config.yaml
rope_fraction: 1.0
init: "trunc"
init_std_up: 0.0197
decay_shape: "pow"
final_lr_fraction: 0.05
max_seq_len: 384
Each number is 128 + 24 x the weight over the matrix's rms, rounded and kept within 0 to 255. Layers, rows and columns count from 0. Numbers have three digits each.

# layer 3 attention key, 1280x832, rms 0.089, rows 728-770, columns 192-255
091149106130175104119123136142163152146115147090121127084135109120119109096079103128143149157121115135145137110133125145144102158142146143167127158110129110141173143128123107145134138145075122
132082081142091101124143107138116144152149110158065137099091100150151150139155097107114129161116143087111174102084109106064131146090145108159146126140125110147164113150143167141118125104150120
112116112169128126130128111072096153122137094133158101163114118128145153135125114126160128140109165100151117108120136135140088100103148102100131124123133154169121129153145127126109125134135157
132139093131107063140150141147160189150136138173136147110126124078104133111151155085124120119155172083126106077129105113071132086095145131141112118149104105091138111131129119160205115102156117
105151177147183122132127129138103087122132077158132157130119126164095123143127105163108155131123135112155112158166176144183170103136191128130102116150107098086134115123115136143127123127130116
169101099104057137109103139077148137123101153132144128100089157132126108155155172128129117161133085092114147101142122124118134142132118136126159122139113097161134120137135111145120129112105149
152160171119124102051068083126111130102138128133156091179117132135138093091112141145103115120141138095086086128108110129215096138162168131114181126109145177123140158143147102102119150164132189
194157171101138115137121100150154114094118154137114123130157102165105143138128092142112169093141185166106177141133100176189176153142143164131109136144100126154093174085159190127133097189132127
112090139113122139135117158182112112165140158110112129130112135133154122149118109143138129100139152102121136102110167117140154113115138120098133123127128110111122123161145128149142112128133120
134139123114122128140147138138129157161110122156119142156118133128116120126123129104120129150148143134132143120110108117114138141120149096152119113110131117095130162127140151136116144118139116
138148129138160142115147121140134130144121141124118144148121159141123170156120125116150166119142122155130123149118130151126126119141119133092107134151131107135099110129099111135119124114113138
097155141130137125101108139118128154130127100129109106139131131118129137120111133125099104130141121143148168138142110127135096150108122117123141103148107135103160152120132114133127105136127117
093153127106110138123177137117138112144151144145116129112099119119146097107129133135112094119123129110116155135137123162081101127123124145139154122135127120092149120136130150159141157135145120
110111117090133149126135129132123126139126103106124146143082136150115133142153155124105122109105098148109128108135140154089121104122126151137158138149124110116092147151117112138105126146135141
156117119139183146147099109089169145142123109135128095122142134103123144125126128115138109119142129125162098123097108147119134137115120112121111096117117131148130106137140132117122112126142147
116108141147103140132111129138119151098121120136108105123127120120105130123132139140133138140090149136135151122137109082130119134158110163100123109143152121109178121175131106142130148109139144
131164111124167116102113128099101134114148124153117125139133133133136140146115121176146119154121150130138144139154119153136143151163104065097128125117121156122127118139114140129127159151112131
139114144133115134129116119117142114143113143130120109115085106151103121151128094137163134151134143141122112122134094144122106112108138136169134123131127116124141121156116135118142122117144168
134150131141117153092140147145127144097148127145167142125134155142103113147104097099139122152147098137171130104094121140143158105129174156126125116146123115126116095125145119140162113094159134
115123112130106112129147144139139104123081133110110131151115120135123144163141180148123152097146128125113155158126131120106093135135133088164122135119115155139112137081130148153108106124120113
138147113132143122140137113145102159063129112147129116118138140073144117127093124135146137158139144105152111093116169118113124147131111178091116102127145118125148123145151137136149121127131113
112159141138118115163123167143108101154086123121106119139076151144137106138119172124125137155126105127125176135127143109073154111109109112137141109105101112156138151130133125146104127136139100
128118140128123087147144093131113111115098143138106096106114144135165098139117099129107123152123115152165102161123100124152119100125095121127110113124149135142129149145137102128178124111151147
118141131110119114122130119132158113132136146135129144134125123107104097155147110111112142138142110143065111108151134129135171119100141129149102149140119157139124123152125143134133107104123131
156122127098120157125080093117139124172122100147140084128190111143114133111132152094148126154131136112133078085177152182103176115120144068165083141122130135069130137167128154189108143108148141
153135155135092090135115099086123130158134125124156147118138153138118131113145068091116135150144116080107166089160125158116130149126171164127128125174131140119145119176086164110165154156175184
137136173152138149137111098128113118061151155127183130143133072111143117091103053139141133116122126117118131150132133138137129095128157114108123156142100121113139106103150134101122090131140097
100127150124120142132152155151113163125091091140075133149126115093167119148095167085137096097101129153125151120128116118109113137132132114143130100121146107132120128075140105116137139127134142
122164155116131142137154161117128096158067141140118185096114125161109154143134149085125157133163100152117128099126133138076218140121130122149127143105167089111161121147115160163144106091106088
140133154102107110126095128125123131075139117117122081150133143128100107122099075159112170108144075144103129176128149137176066122142128179120107129142120151128131133096115095128135133143107124
130127134125124140109143108175124100078140135172108097124154111137124096141154131142109146117132111126153138148162181128138169133167128142098143149122084154133143126131116119146132104113135149
145155099104130119166110178144095115177132094119130161124147118137111147129137151115130117157146136130172137140149129126075183112134102145164088107127096136124135155177117160158145114104167092
105151146080160176121109118110072145161140149088127109125123148094131121102109109140116109101141147130103116104110084119133103157142123131132163077083147116163131105113118146111126167161092094
099165115114110138095120093132129122056146140116123119107183186183108060128125182138135139085120082202085144163157131153170127120167190109135133093116106160120158137117136155098147121171130169
163164119147110119186148115149132126141126111120128137123119175138146102135124107092137163162124148120133162139172129092076123117077110135146102125138122079121155120131106124119135092104150107
116084154139032098113090107127160094154141107142138162094120136129136139073132166115160157180151126087113107095129097101101174150143137124150138091112136112131145140141098123167160160169155084
147078092135059115165134118122106117136126078114154135118123140161173127115184157155120116131119174035114141124071104066084109101082109104098166179142180119099170114138117104124126146079075078
114133173133118084105107113135106163150142129131118171101128109124140106113146126134106155105143123118120145102119117089136139094136136081142097127134075135153170131129101124114199113084123145
146121162136139130136095109167122109143134116147104150093129108127146165118097098136153129119152111103090169178175107125127124160123154116163099094123137119116128119173145152116115106119158149
134118132134112156080163078154100133133121092151091134122156097108113129167132128147133153115158125153127106147129101123208121160101107181131146094130100174116087139125144105128128157131157130
134150154151111149135118137111133134099144186144090148109077150138172163120133116098131150120119099143104135093110127144117136134148119100168114156121130146120154106138155133113127128100135136
079109163115107141110111101124139123106133105106161144107108182137106146120152112135150143099089123107114142158151175103146128109114121120102140136107065109118177139179121071161142090114160108
134116098106185095159088085091114133135174141102143116079130103097102111112134137137171139130152165127155150131158124136158174149120111086146115118132119145127102164124123143142120113150161141